{"n_layer": 19, "d_model": 384, "n_head": 3, "n_kv_head": 3, "head_dim": 128, "d_mlp": 1536, "vocab_size": 8192, "activation": "tanh_gelu", "norm": "layernorm", "norm_place": "pre", "norm_eps": 1e-06, "positions": "learned+rope", "rope_base": 10000.0, "rope_fraction": 1.0, "qk_norm": true, "attn_scale": 0.0884, "bias": "all", "tie_embeddings": false, "parallel_block": false, "init": "uniform", "init_std_qkv": 0.0173, "init_std_o": 0.0, "init_std_up": 0.0173, "init_std_down": 0.0, "optimizer": "adamw", "lr": 0.00113, "lr_mult_o": 0.974, "lr_mult_up": 0.628, "beta1": 0.95, "beta2": 0.99, "lr_head": 0.00562, "warmup_steps": 215, "schedule": "wsd", "decay_fraction": 0.774, "decay_shape": "linear", "final_lr_fraction": 0.1, "batch_tokens": 65536, "seq_len": 1024, "doc_mask": true, "train_tokens": 372200000, "steps": 5680, "dataset": "wikipedia_en"}
Each number is 50 + 15 x the weight over its row's rms, rounded and kept within 0 to 99. Layers, rows and columns count from 0. The size before them is the row's rms in percent of the matrix's.

# layer 7 MLP down, 384x1536, rms 0.0171, rows 267-375, columns 704-767
091:59 99 50 57 05 17 39 46 40 41 55 49 32 51 41 42 53 45 49 36 43 48 63 49 56 91 60 44 48 49 36 54 37 56 43 53 00 63 52 47 53 76 55 76 40 44 54 49 51 65 62 69 75 48 34 45 53 28 54 56 52 63 51 53
098:54 72 62 54 80 16 58 52 61 48 40 27 46 40 51 49 39 50 50 21 47 48 45 48 54 50 35 82 60 54 40 59 53 55 49 46 75 68 30 48 32 23 39 64 43 48 45 46 58 56 44 55 44 44 43 54 53 76 59 26 33 38 59 51
109:60 22 46 79 50 07 45 53 19 51 57 37 61 54 50 37 60 56 52 46 38 63 68 53 39 00 57 42 60 39 50 47 48 51 44 39 51 17 41 49 49 56 53 40 47 45 57 52 35 64 41 54 69 45 57 46 45 46 49 19 42 73 41 55
089:52 40 46 47 01 59 51 57 46 52 52 24 55 49 55 44 52 43 51 99 47 65 49 49 48 44 50 40 51 49 55 47 48 50 44 69 33 40 54 45 29 65 35 67 48 48 57 42 52 47 52 43 13 53 78 51 46 34 55 62 30 39 42 49
089:44 18 55 51 70 81 47 61 73 50 66 76 53 54 41 48 59 46 55 36 39 54 60 53 40 32 42 46 57 51 53 47 42 52 48 49 61 05 50 48 33 58 36 50 57 44 54 46 47 55 37 58 47 51 38 46 54 18 62 32 62 29 49 45
096:44 99 68 21 97 18 52 56 21 67 58 44 58 55 64 61 56 44 44 05 48 55 44 45 50 73 48 59 47 64 60 59 45 54 57 68 23 54 35 60 29 40 56 71 47 47 54 52 47 42 44 52 16 55 19 58 46 38 68 45 34 58 52 48
098:48 87 31 60 44 69 43 62 36 46 50 66 51 47 42 47 52 42 53 60 59 50 41 42 39 62 46 67 59 57 46 50 44 39 55 43 43 93 49 48 45 51 46 56 55 53 54 52 57 57 32 47 65 71 23 45 47 37 73 41 86 52 71 61
103:46 34 46 48 63 61 55 67 61 56 44 45 41 46 59 54 47 55 55 66 57 57 45 49 45 16 48 48 56 62 54 52 59 47 51 56 56 47 59 50 36 56 37 07 57 57 54 50 53 46 55 39 00 56 59 49 51 20 66 50 31 45 44 57
105:42 00 55 47 36 48 43 43 59 39 53 80 59 53 44 49 52 42 46 53 47 49 65 52 61 39 63 76 47 52 54 46 37 48 47 64 87 53 56 40 53 43 59 26 56 52 48 54 41 42 49 60 58 59 67 41 54 17 56 41 13 30 44 46
102:32 54 64 48 65 92 50 60 18 60 47 75 38 48 52 74 41 53 45 49 58 45 31 54 43 67 55 54 40 69 60 54 59 59 45 53 57 66 43 55 62 46 32 48 53 50 46 41 58 37 53 33 69 51 43 58 42 63 41 47 91 32 54 46
089:36 40 50 48 70 49 44 56 71 45 49 45 44 47 44 42 48 42 55 80 60 58 55 51 48 37 50 63 56 40 50 46 37 49 52 38 49 55 61 55 61 59 55 71 49 54 62 49 54 60 55 53 56 50 56 36 57 26 65 83 00 00 54 56
086:52 34 46 44 73 64 43 63 18 56 62 43 44 58 48 36 59 55 42 78 53 52 52 42 43 14 50 28 49 47 65 49 50 44 52 30 65 40 41 51 36 35 66 20 49 57 60 35 35 50 45 48 40 54 52 46 52 26 50 66 30 21 51 61
094:53 56 55 59 66 00 50 49 69 49 57 52 55 48 59 50 48 54 53 45 51 53 57 45 54 09 49 54 57 50 46 49 62 61 56 51 48 99 40 58 54 46 43 29 45 51 49 57 52 57 48 48 69 56 59 50 47 11 43 51 65 57 46 49
099:47 33 56 61 43 77 47 48 33 54 46 43 43 52 53 61 48 48 58 00 55 59 47 53 66 15 54 37 37 58 52 47 49 47 37 32 60 70 43 59 28 32 40 33 63 49 46 49 45 42 54 36 37 55 61 57 49 42 52 72 17 29 48 55
100:54 21 60 52 54 23 52 45 57 53 51 06 46 56 51 44 52 62 50 70 38 55 48 50 56 36 45 48 64 47 52 56 61 69 50 64 44 46 42 46 41 62 48 23 46 46 47 35 51 53 51 53 41 50 49 56 54 08 74 02 50 12 49 37
094:54 92 42 37 77 76 42 63 23 52 52 27 61 51 60 66 51 48 50 24 62 50 39 55 39 99 50 33 48 63 56 56 57 49 63 40 85 44 63 50 67 54 48 80 48 55 64 46 55 40 55 50 63 63 78 44 50 58 26 63 71 80 51 59
092:56 56 52 18 99 35 48 44 10 53 52 99 56 52 43 61 45 55 51 59 57 52 55 51 45 92 45 31 44 54 52 42 60 40 45 27 25 80 50 58 22 58 47 34 51 56 62 38 43 40 56 51 52 46 35 46 51 31 40 43 64 73 37 49
094:58 17 54 50 67 32 42 50 47 38 65 46 48 55 43 35 62 43 55 34 37 50 48 55 56 53 52 38 55 41 47 49 42 51 52 52 30 55 52 50 65 28 49 62 47 54 50 31 50 47 61 42 32 72 55 39 41 14 56 36 20 42 60 49
098:44 31 54 50 66 00 50 45 58 44 44 00 47 50 51 44 40 51 44 41 49 42 46 53 53 14 53 26 50 43 51 40 48 52 46 82 66 59 46 49 73 32 42 59 55 47 41 53 47 42 48 50 30 57 71 47 51 79 32 24 72 12 52 48
089:53 41 37 58 81 73 48 48 57 31 36 26 42 45 51 31 46 46 47 99 40 49 56 52 68 11 42 20 51 41 41 50 38 45 46 53 43 41 52 41 74 47 46 48 37 46 46 37 52 47 45 64 47 44 42 46 51 53 61 22 15 37 61 36
099:58 09 48 52 63 61 49 50 60 51 50 12 53 54 44 49 50 56 37 73 41 50 52 41 52 45 39 23 62 49 52 51 49 53 57 57 45 39 49 43 81 42 58 55 49 53 54 53 46 50 42 58 63 42 57 47 52 73 54 39 62 68 49 50
094:46 59 48 35 75 18 57 55 39 54 40 16 41 42 45 45 51 54 47 60 62 44 39 50 44 54 39 52 61 48 32 54 54 57 62 68 42 55 45 46 42 41 43 15 39 52 43 46 57 56 54 54 48 52 31 52 50 54 36 50 56 59 56 48
095:48 56 28 70 87 73 43 44 56 33 53 77 62 42 33 29 59 46 60 73 23 54 65 54 61 68 45 86 55 32 41 59 49 49 58 54 07 62 55 34 68 53 58 81 42 48 57 65 40 57 52 69 77 58 63 32 52 60 49 66 92 64 46 60
099:39 18 59 72 53 44 48 53 20 51 48 21 63 47 44 54 48 41 51 50 50 50 51 53 44 76 54 22 51 49 39 46 41 57 54 60 53 29 44 50 43 35 34 73 56 58 54 62 44 54 47 49 41 46 50 42 50 17 43 18 26 62 35 56
109:54 73 48 49 31 77 47 56 47 51 53 87 41 54 50 39 56 53 47 50 53 55 44 44 64 96 47 37 48 42 42 48 36 55 46 54 75 48 36 51 41 44 56 54 44 48 52 49 57 62 52 54 75 60 55 44 42 80 46 66 56 04 63 48
094:45 69 52 40 01 90 43 58 35 44 57 50 51 49 41 46 58 46 58 48 47 52 46 48 46 59 44 27 55 43 34 56 47 54 54 17 25 73 57 39 62 57 45 35 69 56 61 47 41 50 53 51 53 66 56 42 53 92 41 48 61 46 50 52
095:47 03 46 26 21 37 50 34 69 50 55 57 46 55 49 42 53 38 57 13 44 54 62 50 46 63 60 76 52 44 56 47 58 61 51 77 47 77 52 44 45 40 55 37 51 48 46 49 38 38 41 49 07 59 57 41 49 50 63 11 38 50 42 44
093:52 00 48 55 07 00 42 56 20 45 54 02 50 43 43 51 51 50 49 28 58 57 42 50 66 39 35 59 54 66 42 56 70 52 47 45 49 44 44 47 70 29 43 42 51 59 53 48 50 53 58 46 50 54 72 45 52 56 37 31 22 04 64 53
098:48 77 42 57 87 38 46 45 61 49 44 69 54 50 53 54 43 51 45 43 56 44 56 58 46 63 57 67 41 53 57 45 59 40 48 54 57 77 56 56 93 57 49 65 45 53 52 47 50 41 50 64 84 58 34 53 46 69 68 95 69 43 50 53
097:59 91 53 43 16 22 54 46 75 54 45 00 51 55 50 49 46 45 43 54 45 41 50 45 54 23 44 64 56 55 40 41 43 49 59 59 54 60 53 53 42 37 51 65 44 44 44 42 59 56 49 42 00 45 28 60 53 99 65 22 79 17 44 44
086:56 38 53 48 16 80 36 55 68 52 61 57 35 46 55 51 47 48 56 25 54 59 40 52 58 48 45 51 47 50 50 53 59 55 46 44 67 51 47 56 36 54 51 32 57 49 53 25 46 52 57 40 48 57 47 52 48 44 23 76 49 58 65 54
097:43 45 54 48 37 53 55 49 62 56 50 75 45 45 51 51 53 48 61 36 49 43 50 53 46 47 54 71 61 41 55 49 47 58 56 44 68 68 60 51 36 57 62 31 67 55 54 50 50 58 43 53 32 55 28 51 57 11 60 11 63 67 40 52
097:51 44 55 45 18 78 58 54 80 53 49 79 50 44 55 64 44 49 47 51 49 36 46 54 60 80 48 54 54 68 58 55 48 58 46 53 66 31 55 49 54 51 28 60 42 55 49 41 58 39 59 46 38 61 53 59 50 28 42 16 65 60 59 49
094:42 35 51 78 48 67 45 52 58 43 52 99 48 56 49 56 59 36 53 32 45 50 51 60 29 54 57 63 49 50 51 44 52 46 53 68 37 47 69 44 46 60 50 33 55 48 62 48 43 53 60 49 41 56 44 47 50 82 45 85 65 25 45 49
105:40 59 57 38 67 99 56 48 63 58 33 27 56 53 52 56 35 52 40 55 49 47 55 49 60 78 54 45 36 64 56 43 33 52 43 62 76 23 34 58 53 56 46 56 47 49 46 57 44 42 35 35 46 36 39 56 47 93 56 76 20 49 47 40
130:68 52 47 67 63 45 46 40 45 53 34 48 51 40 37 41 35 54 31 46 51 66 44 45 76 65 29 72 31 52 43 46 48 56 31 53 70 49 44 50 65 33 28 86 34 60 44 51 51 49 50 37 60 47 48 54 54 55 40 74 82 39 66 63
100:53 31 52 54 66 52 49 55 35 58 55 53 45 61 47 54 51 66 52 77 58 49 55 45 50 85 48 60 41 61 51 45 42 43 44 45 42 71 58 53 43 37 48 62 44 52 48 37 36 44 62 50 20 60 65 48 49 56 29 77 29 01 52 50
095:39 44 45 64 16 99 59 50 32 57 57 99 67 50 56 53 56 44 57 32 40 38 57 61 25 95 54 65 57 49 53 62 44 50 61 28 60 70 64 50 35 40 53 53 68 49 49 44 48 35 55 47 73 49 79 51 53 29 49 68 56 30 30 43
094:35 08 67 12 97 75 57 67 29 59 41 53 47 43 58 62 42 45 54 70 72 51 50 65 52 23 60 41 52 69 56 39 49 47 40 58 37 72 55 78 43 49 41 56 54 51 49 46 55 49 47 43 58 38 49 59 50 45 53 50 57 66 47 56
099:55 62 37 68 34 52 39 37 47 49 52 58 41 45 50 49 54 52 39 62 42 48 46 55 57 94 49 50 58 46 44 50 57 55 44 52 45 69 39 47 36 44 57 52 49 43 44 62 44 57 38 64 56 39 49 54 51 99 61 75 95 62 41 52
096:43 79 58 48 92 35 56 62 55 52 55 30 66 49 39 65 50 59 53 44 52 47 53 47 32 68 39 65 66 60 49 50 42 55 66 39 62 29 60 52 25 32 49 68 59 64 56 60 49 48 55 44 51 59 59 45 57 28 44 62 58 36 50 60
097:45 40 58 50 32 00 46 48 50 41 57 07 59 45 49 45 63 38 68 41 37 51 56 54 47 00 44 03 65 45 36 66 44 59 61 62 41 71 54 51 62 58 58 04 53 51 55 46 59 53 55 59 11 53 46 46 60 33 52 16 19 49 43 60
109:42 77 49 73 22 70 40 51 49 47 54 93 47 53 51 47 55 40 49 11 51 51 54 54 49 89 60 67 41 49 46 51 60 60 44 54 73 41 58 44 53 64 44 83 49 52 51 60 57 45 55 40 78 53 40 50 52 57 44 81 42 71 52 45
096:55 13 52 53 71 25 48 42 33 60 37 00 49 45 58 62 42 53 34 00 58 46 45 53 45 35 56 33 44 56 56 47 57 54 44 65 15 43 39 54 53 51 56 26 46 43 38 54 50 56 36 46 52 47 31 56 43 83 59 35 53 43 49 39
097:40 67 68 55 60 10 50 36 50 50 55 38 48 57 55 48 50 63 37 54 55 44 58 52 49 28 62 41 45 60 56 47 40 59 46 48 46 54 48 56 48 60 58 36 53 45 43 50 42 49 40 41 24 45 27 59 47 08 44 23 12 57 59 43
085:50 00 43 86 46 30 43 56 51 44 58 52 64 54 51 25 46 37 57 17 26 47 63 52 57 40 55 80 57 41 47 51 38 54 67 05 47 44 45 32 28 36 54 38 51 42 50 46 34 41 47 49 45 56 51 33 43 88 69 87 43 32 53 40
112:53 51 56 75 47 00 46 48 36 42 57 33 65 49 49 55 60 38 53 61 31 49 48 57 39 15 50 21 67 46 56 62 59 55 63 58 63 70 58 37 31 41 54 46 66 52 50 67 51 45 46 46 52 54 58 48 57 53 45 41 45 34 34 60
095:51 56 50 39 56 80 55 57 65 44 50 85 45 51 59 48 60 47 57 42 45 46 56 51 59 50 53 73 43 39 51 53 50 46 42 70 36 39 43 47 62 48 39 98 60 48 52 46 46 60 54 43 46 42 48 54 47 48 41 99 79 22 48 55
101:50 00 45 51 42 68 48 46 39 41 50 47 51 47 46 43 54 45 54 63 45 41 54 50 37 43 62 70 68 45 51 56 51 63 56 39 45 36 50 39 45 61 55 99 47 47 43 45 55 48 47 70 81 52 65 37 51 33 53 46 45 16 50 54
108:51 46 49 58 55 99 60 49 31 60 53 99 42 45 47 59 51 40 59 20 42 50 44 53 38 87 53 40 64 51 52 41 54 57 48 08 71 65 56 58 36 34 45 43 58 51 52 56 59 57 47 42 60 48 64 51 53 78 49 92 70 61 39 57
093:51 26 46 43 50 84 54 64 51 50 57 87 49 46 56 52 65 45 69 80 54 62 46 50 34 84 59 99 56 47 47 53 47 46 61 52 49 20 69 43 64 58 54 62 51 56 62 46 57 45 68 54 71 57 61 48 48 39 72 58 55 59 54 64
090:54 77 55 57 58 86 53 53 12 46 57 26 55 57 43 39 47 48 47 30 45 62 58 44 44 24 42 52 58 47 53 56 53 56 67 66 91 75 42 42 33 37 52 44 43 43 51 54 44 61 46 47 27 53 74 40 50 47 56 58 47 41 46 46
089:41 79 48 42 97 99 57 51 45 57 45 76 52 55 63 57 57 53 49 54 49 50 53 60 52 46 52 53 48 61 43 61 41 46 62 69 33 61 53 61 00 38 60 29 53 52 45 63 50 42 42 51 35 43 36 58 49 44 48 37 84 55 39 52
101:50 98 58 32 24 56 56 48 37 55 52 36 57 53 50 55 52 54 45 96 41 48 49 44 43 43 47 59 60 57 57 52 59 48 51 60 38 81 45 47 79 29 56 44 56 52 54 53 58 59 41 49 58 37 56 53 54 58 51 36 36 24 32 52
097:45 23 41 50 21 52 47 64 18 52 46 71 59 48 42 44 52 44 54 70 48 55 56 48 55 17 56 53 51 44 47 41 39 49 48 32 36 64 47 52 11 47 54 75 49 45 45 47 46 54 48 51 49 48 35 46 53 25 34 69 61 83 46 38
096:47 61 58 61 62 49 59 44 34 54 50 14 50 54 51 57 52 45 41 44 50 39 47 51 46 39 50 41 52 60 64 62 70 46 40 44 20 50 52 53 31 47 38 46 50 56 47 52 55 44 37 41 26 36 36 57 53 42 47 56 40 80 39 54
093:51 75 52 39 42 58 47 54 38 44 45 71 60 52 41 53 56 51 47 69 62 44 57 53 40 68 55 40 46 56 38 41 39 36 56 72 74 69 63 53 60 59 60 46 64 50 50 57 48 44 55 58 80 42 47 46 60 54 67 43 90 48 50 56
113:48 41 48 62 45 83 49 51 31 44 55 99 57 50 39 42 54 50 53 41 36 49 59 50 51 61 45 62 57 43 47 41 38 48 47 58 72 41 53 40 77 49 32 49 49 53 48 51 49 53 56 46 60 54 48 44 50 76 53 99 60 77 53 48
086:47 92 60 55 35 19 47 50 70 62 44 65 52 51 50 61 50 51 62 56 61 43 47 55 49 61 51 60 57 51 47 48 42 54 60 47 28 77 41 65 34 50 53 61 56 51 49 41 61 56 43 36 56 53 28 59 51 46 33 21 77 68 39 46
098:42 34 44 45 17 99 50 51 61 54 50 79 44 41 53 61 48 54 58 22 56 34 45 49 38 99 60 59 44 57 50 53 43 54 52 45 84 14 44 53 50 62 44 89 66 52 47 55 51 44 54 47 44 53 66 54 44 34 65 60 39 81 43 51
095:55 37 58 68 48 93 48 39 37 50 45 67 52 55 45 48 40 59 43 40 45 50 51 48 73 59 58 99 38 50 51 41 41 55 30 19 56 39 51 55 60 44 31 77 52 50 38 41 50 49 56 39 99 47 47 62 47 69 63 69 74 68 62 40
108:60 94 48 34 05 60 54 46 49 52 42 51 44 57 49 51 53 70 33 87 45 62 46 37 60 53 39 55 31 53 45 46 52 52 43 81 69 51 33 44 46 67 56 49 37 43 34 48 55 55 39 68 07 37 24 53 44 38 45 65 49 36 60 41
093:52 36 39 52 66 37 51 42 80 40 38 76 56 46 50 35 41 58 42 83 45 52 55 51 56 64 50 58 43 45 57 49 49 43 40 65 30 41 49 42 32 50 49 55 37 48 44 51 47 53 46 51 09 45 49 49 45 17 59 85 53 51 46 44
097:38 69 48 32 37 33 52 69 56 54 49 73 60 46 48 45 47 41 58 44 51 54 46 48 34 86 48 34 70 45 58 43 48 55 60 77 29 36 48 53 25 64 53 54 61 60 60 44 50 45 55 59 25 56 17 58 45 73 44 62 51 59 47 53
109:49 76 52 48 57 45 49 55 74 52 49 43 45 41 50 48 52 44 50 44 62 46 47 51 47 48 57 49 54 61 55 47 44 48 45 80 47 55 51 52 54 52 38 68 56 51 52 43 59 44 52 37 61 49 48 52 40 47 74 88 71 63 52 54
101:50 02 44 70 00 51 50 55 42 49 51 04 59 61 45 54 52 58 51 42 53 52 61 52 47 31 56 51 47 45 51 47 40 53 58 65 45 69 48 54 23 53 52 21 54 48 52 50 47 56 48 53 12 48 48 46 54 42 45 00 60 61 55 51
093:50 45 47 44 56 80 48 50 37 49 55 46 51 50 46 53 50 55 57 71 61 47 55 50 48 37 53 49 48 47 46 50 39 38 53 56 61 00 58 59 64 61 50 48 56 51 57 46 44 52 57 49 61 41 34 52 45 44 55 56 26 41 40 50
092:63 30 57 40 67 96 52 52 47 57 56 43 50 58 49 43 52 46 51 66 42 54 47 49 50 64 44 42 45 52 52 59 60 50 51 69 53 00 51 49 55 64 47 31 41 56 54 53 69 53 52 56 21 52 43 43 48 40 29 72 79 28 53 54
095:61 39 49 63 25 53 49 43 74 38 56 41 47 48 52 32 57 49 58 42 40 64 55 45 64 42 51 53 62 33 42 49 59 57 51 60 68 19 46 33 55 60 39 45 46 45 45 48 48 61 60 59 32 59 65 38 47 99 35 49 19 22 57 49
118:51 06 37 71 42 20 43 67 51 51 57 62 45 45 49 51 56 41 52 39 54 50 45 51 41 65 47 52 62 54 46 63 52 46 59 20 50 75 65 47 60 40 69 67 50 59 58 51 55 40 51 59 52 64 81 48 50 12 49 24 48 00 55 62
096:35 61 42 51 17 80 53 45 23 49 55 72 54 57 46 51 56 40 52 34 39 36 51 56 33 59 55 32 62 55 57 52 54 44 58 40 62 41 70 49 78 43 59 60 68 50 46 55 46 44 47 50 98 48 50 52 57 68 66 36 52 36 38 47
140:43 89 55 52 45 28 48 61 51 54 50 60 76 50 43 49 61 44 61 56 57 53 53 60 41 59 57 38 42 53 42 55 66 50 63 45 67 28 53 47 44 57 47 60 61 56 60 52 56 49 59 46 79 64 60 40 47 64 71 78 71 86 52 55
099:41 57 52 47 56 00 57 61 52 56 33 00 54 43 47 68 43 51 49 53 55 46 49 55 38 18 49 45 53 65 53 56 47 47 46 52 28 20 45 53 42 33 49 42 57 58 53 58 50 43 47 38 27 43 24 57 59 53 45 00 03 83 49 56
098:55 99 50 44 99 87 57 43 64 43 40 97 46 49 48 36 48 57 45 82 52 53 44 43 67 47 45 55 51 33 34 46 44 44 41 50 55 63 37 50 49 35 45 74 39 48 34 44 53 60 52 61 97 49 34 53 50 44 16 39 28 57 55 43
108:44 05 42 69 31 37 40 50 56 44 53 04 47 47 43 42 55 49 51 56 51 64 52 53 55 05 49 36 51 47 47 60 45 53 47 48 57 43 50 44 28 50 48 30 57 52 52 53 41 52 50 52 33 63 49 48 53 13 16 17 33 70 50 59
098:53 33 45 59 51 34 52 57 48 51 43 49 54 43 52 46 44 46 54 44 54 51 45 57 48 44 48 43 58 56 48 43 65 47 59 14 51 37 50 54 51 50 53 44 55 50 56 54 53 55 34 43 25 39 67 49 55 45 31 75 29 89 49 49
087:49 56 62 47 61 08 62 48 63 44 45 91 68 63 36 50 40 49 41 35 39 49 60 38 67 31 54 00 50 56 53 41 50 45 60 39 42 44 36 45 43 31 36 59 44 49 42 37 52 49 46 46 68 41 30 46 48 41 57 77 36 86 59 45
095:44 77 67 27 32 62 46 45 21 54 49 85 58 51 34 43 37 60 41 64 49 49 36 43 47 42 36 24 44 53 50 39 56 52 42 53 22 52 39 58 27 34 44 57 56 46 51 47 45 47 33 34 40 43 28 58 47 39 27 26 68 42 49 43
079:62 53 47 51 37 41 56 45 48 53 48 26 43 45 44 57 46 56 52 67 49 47 45 43 42 52 35 94 51 49 49 55 67 56 53 19 29 35 31 51 19 37 46 57 45 55 55 52 63 57 40 45 99 60 57 48 47 59 80 59 59 64 57 56
098:46 76 53 36 00 31 53 46 64 43 54 87 40 47 57 46 41 41 47 64 48 41 48 48 61 56 55 52 54 50 58 44 54 60 47 34 62 77 50 46 62 55 38 66 50 46 48 40 48 46 48 37 44 44 44 54 42 63 23 67 20 31 57 42
083:38 57 58 54 99 73 53 44 86 47 56 86 58 60 40 53 49 58 54 90 50 45 55 50 48 64 45 52 54 46 51 64 64 53 48 44 62 26 54 63 42 50 52 12 54 55 46 48 55 41 45 62 61 62 27 56 58 38 50 45 49 87 40 58
084:53 37 56 41 27 35 60 33 55 48 56 72 42 46 46 52 44 51 46 24 39 39 48 53 47 44 55 27 53 54 56 43 48 59 46 60 37 01 63 43 74 46 47 55 45 53 45 54 56 55 49 49 78 49 68 45 48 65 38 52 48 50 52 51
088:50 26 38 59 62 44 38 65 34 49 48 37 57 65 49 47 52 51 58 50 39 67 70 59 46 32 62 44 48 47 53 47 37 44 45 74 39 21 59 54 41 78 51 58 56 45 49 48 34 56 48 56 69 43 53 45 51 25 67 59 18 48 38 44
105:53 99 64 42 97 97 50 56 76 49 45 52 48 48 54 67 43 51 55 96 54 52 34 57 57 33 47 68 42 54 60 55 58 47 46 61 60 08 62 56 72 70 46 26 48 57 52 53 60 42 65 48 65 65 64 55 49 13 48 29 40 55 51 60
083:42 61 50 70 50 84 44 50 32 43 60 50 46 47 50 59 53 56 65 51 54 48 47 53 32 41 44 58 54 47 50 52 55 57 59 32 72 14 55 52 87 59 59 57 53 50 57 48 46 51 48 46 34 59 62 51 36 73 36 30 35 56 48 47
098:48 19 45 67 71 53 46 62 34 56 59 17 45 53 49 48 52 42 59 52 45 53 54 50 38 99 44 56 61 54 56 58 50 50 66 53 79 18 45 41 62 52 55 19 56 54 58 60 52 42 56 43 82 51 56 44 56 66 81 81 45 45 46 57
101:56 32 38 59 76 60 47 35 57 42 51 55 48 49 41 37 52 56 45 30 33 43 64 44 52 50 46 64 46 42 38 45 53 44 49 75 32 18 46 39 55 45 68 63 42 44 36 45 47 46 43 56 29 46 56 47 46 46 46 32 30 51 47 45
089:56 75 50 38 64 00 45 42 43 59 58 37 47 49 59 49 53 58 40 20 55 55 49 44 60 36 48 32 51 50 51 56 49 55 38 54 39 87 49 51 03 38 57 46 45 47 43 54 40 58 39 53 56 39 49 54 46 69 31 51 21 26 51 48
088:56 86 43 74 12 11 53 45 58 60 45 37 49 43 38 36 39 63 51 66 48 55 43 37 58 49 42 50 37 35 40 44 42 57 51 63 47 74 31 44 52 34 42 34 30 55 43 45 53 60 54 66 81 62 66 50 43 43 36 07 17 69 59 52
102:53 99 55 19 33 67 50 47 00 62 42 99 51 55 76 63 44 57 40 62 62 38 50 54 54 72 68 73 33 57 58 46 29 39 42 52 73 28 46 68 64 53 56 35 57 50 44 61 50 57 38 40 79 39 46 57 46 75 46 60 70 64 44 47
106:55 00 54 74 16 96 57 43 62 58 59 34 55 44 55 47 57 58 51 18 53 42 50 51 48 42 44 94 51 51 50 65 47 47 55 43 51 79 40 45 43 49 64 72 51 44 53 54 53 42 50 50 49 38 59 56 47 82 61 75 23 58 49 44
093:42 67 42 57 29 83 51 44 62 48 44 43 43 45 42 65 38 57 49 74 52 39 52 54 41 50 36 50 58 56 37 42 49 48 46 70 58 43 42 60 62 46 35 47 62 56 51 58 45 56 28 26 51 39 54 62 55 16 75 59 28 56 35 56
095:50 13 42 36 68 45 44 68 19 54 54 80 50 50 47 46 58 44 61 64 51 68 49 55 49 27 56 59 44 49 45 53 63 44 46 51 97 55 48 63 53 60 47 21 61 54 59 51 47 50 60 36 66 49 68 49 52 27 70 62 33 07 38 53
103:57 99 56 29 53 25 50 52 56 47 50 59 52 53 53 36 47 48 47 66 40 49 48 46 53 35 47 58 49 40 60 52 48 47 52 61 51 37 35 46 66 52 55 47 41 45 43 41 58 59 31 59 23 47 54 51 40 49 29 52 29 65 62 45
101:55 72 52 69 81 05 53 57 40 44 52 25 62 46 49 55 45 46 53 34 62 36 50 52 45 42 59 22 52 47 56 47 36 43 53 42 30 61 65 56 24 51 49 66 58 53 54 54 55 42 53 39 48 50 36 51 44 34 88 29 35 84 58 43
095:55 08 55 83 78 92 55 49 42 50 39 43 61 51 46 54 44 54 36 62 44 37 57 57 49 74 54 50 50 61 57 43 30 49 47 50 34 83 64 46 31 45 47 60 56 57 47 58 52 41 49 43 42 44 59 59 58 12 53 33 40 51 43 53
098:47 87 52 51 00 81 54 55 37 46 43 62 46 53 45 52 51 52 53 59 46 53 47 52 27 74 43 80 68 50 47 54 54 48 50 34 50 57 60 48 31 39 44 00 51 50 48 48 49 43 55 53 83 50 43 48 48 75 51 88 68 23 48 60
093:52 37 59 43 69 41 53 48 70 53 44 21 61 39 61 50 41 46 50 55 55 47 45 48 67 14 44 27 42 58 54 42 43 47 59 24 34 91 61 39 24 47 49 23 60 57 54 44 56 39 61 48 35 59 60 54 48 57 49 35 85 26 64 46
099:49 80 51 51 08 41 44 44 38 41 56 53 52 48 54 56 45 34 50 53 51 48 52 62 49 71 55 37 51 53 52 49 55 54 49 44 63 20 64 55 72 49 51 45 53 45 47 52 52 39 50 49 73 57 31 46 55 63 55 67 64 84 52 56
090:52 69 56 45 46 61 65 51 43 63 49 27 36 50 61 74 39 54 30 53 59 25 43 54 61 27 56 56 59 53 60 47 45 52 36 60 57 42 54 54 38 42 42 50 42 49 45 48 54 48 37 58 56 40 67 46 46 10 31 22 35 54 67 42
102:43 32 56 54 42 04 58 50 70 57 50 18 49 54 58 62 51 54 55 40 64 47 58 57 43 70 65 15 39 55 51 43 50 57 45 97 23 55 50 67 75 55 49 98 50 42 41 53 49 49 39 37 21 52 19 49 53 32 54 00 42 34 46 48
098:48 43 52 23 40 27 44 43 56 66 51 54 54 59 51 42 56 59 50 73 63 42 50 56 52 15 58 25 36 64 51 48 46 48 54 52 54 57 53 50 61 49 56 57 40 45 40 43 56 43 45 67 20 52 59 47 56 43 64 10 58 65 51 47
088:50 54 49 52 37 00 46 53 62 64 59 38 55 53 52 50 52 49 51 00 48 53 42 54 43 48 54 38 58 52 58 54 60 60 47 48 60 00 62 52 77 54 45 57 55 47 53 55 54 52 50 61 66 57 62 42 56 37 50 65 17 54 50 65
096:41 13 55 73 87 83 53 40 34 42 48 80 72 60 51 52 51 51 51 58 54 30 74 57 47 62 67 87 43 49 55 37 54 44 47 38 34 14 68 57 37 73 48 29 61 45 48 34 50 38 51 60 61 44 61 44 58 48 58 48 26 99 45 49
092:57 68 53 55 62 68 53 53 39 40 51 37 57 46 48 51 52 42 60 50 37 51 54 51 60 72 52 60 60 54 46 54 56 60 59 47 63 48 63 47 92 70 52 58 53 53 56 52 56 53 55 63 70 52 78 37 54 67 98 31 70 63 47 56
115:59 97 56 29 54 99 54 58 41 61 59 41 51 58 56 47 51 57 53 79 47 49 55 46 49 96 54 73 61 52 55 54 60 60 56 60 99 30 49 52 61 51 58 19 53 55 56 40 50 54 47 56 82 55 57 49 47 99 44 75 77 59 51 49
095:52 29 40 65 12 13 51 51 30 43 57 64 34 51 51 45 57 41 50 46 46 41 53 51 41 78 45 68 55 44 42 60 57 48 62 41 79 61 56 42 49 60 54 54 54 53 58 61 55 45 51 56 48 49 54 46 58 01 63 24 35 49 46 68
095:62 47 51 45 43 99 51 50 94 52 43 39 43 54 54 51 53 53 48 75 53 52 47 40 65 55 48 84 31 38 55 46 54 48 36 72 39 53 53 44 60 64 43 74 38 47 42 63 50 69 47 56 53 44 57 45 47 67 34 55 65 41 59 47
095:52 52 49 55 68 14 57 55 66 46 43 51 55 56 42 52 56 47 46 52 51 41 57 44 44 80 54 15 34 49 49 50 48 43 55 54 47 66 42 40 49 46 47 72 36 53 52 40 45 48 51 57 45 51 45 41 49 81 30 22 66 43 44 45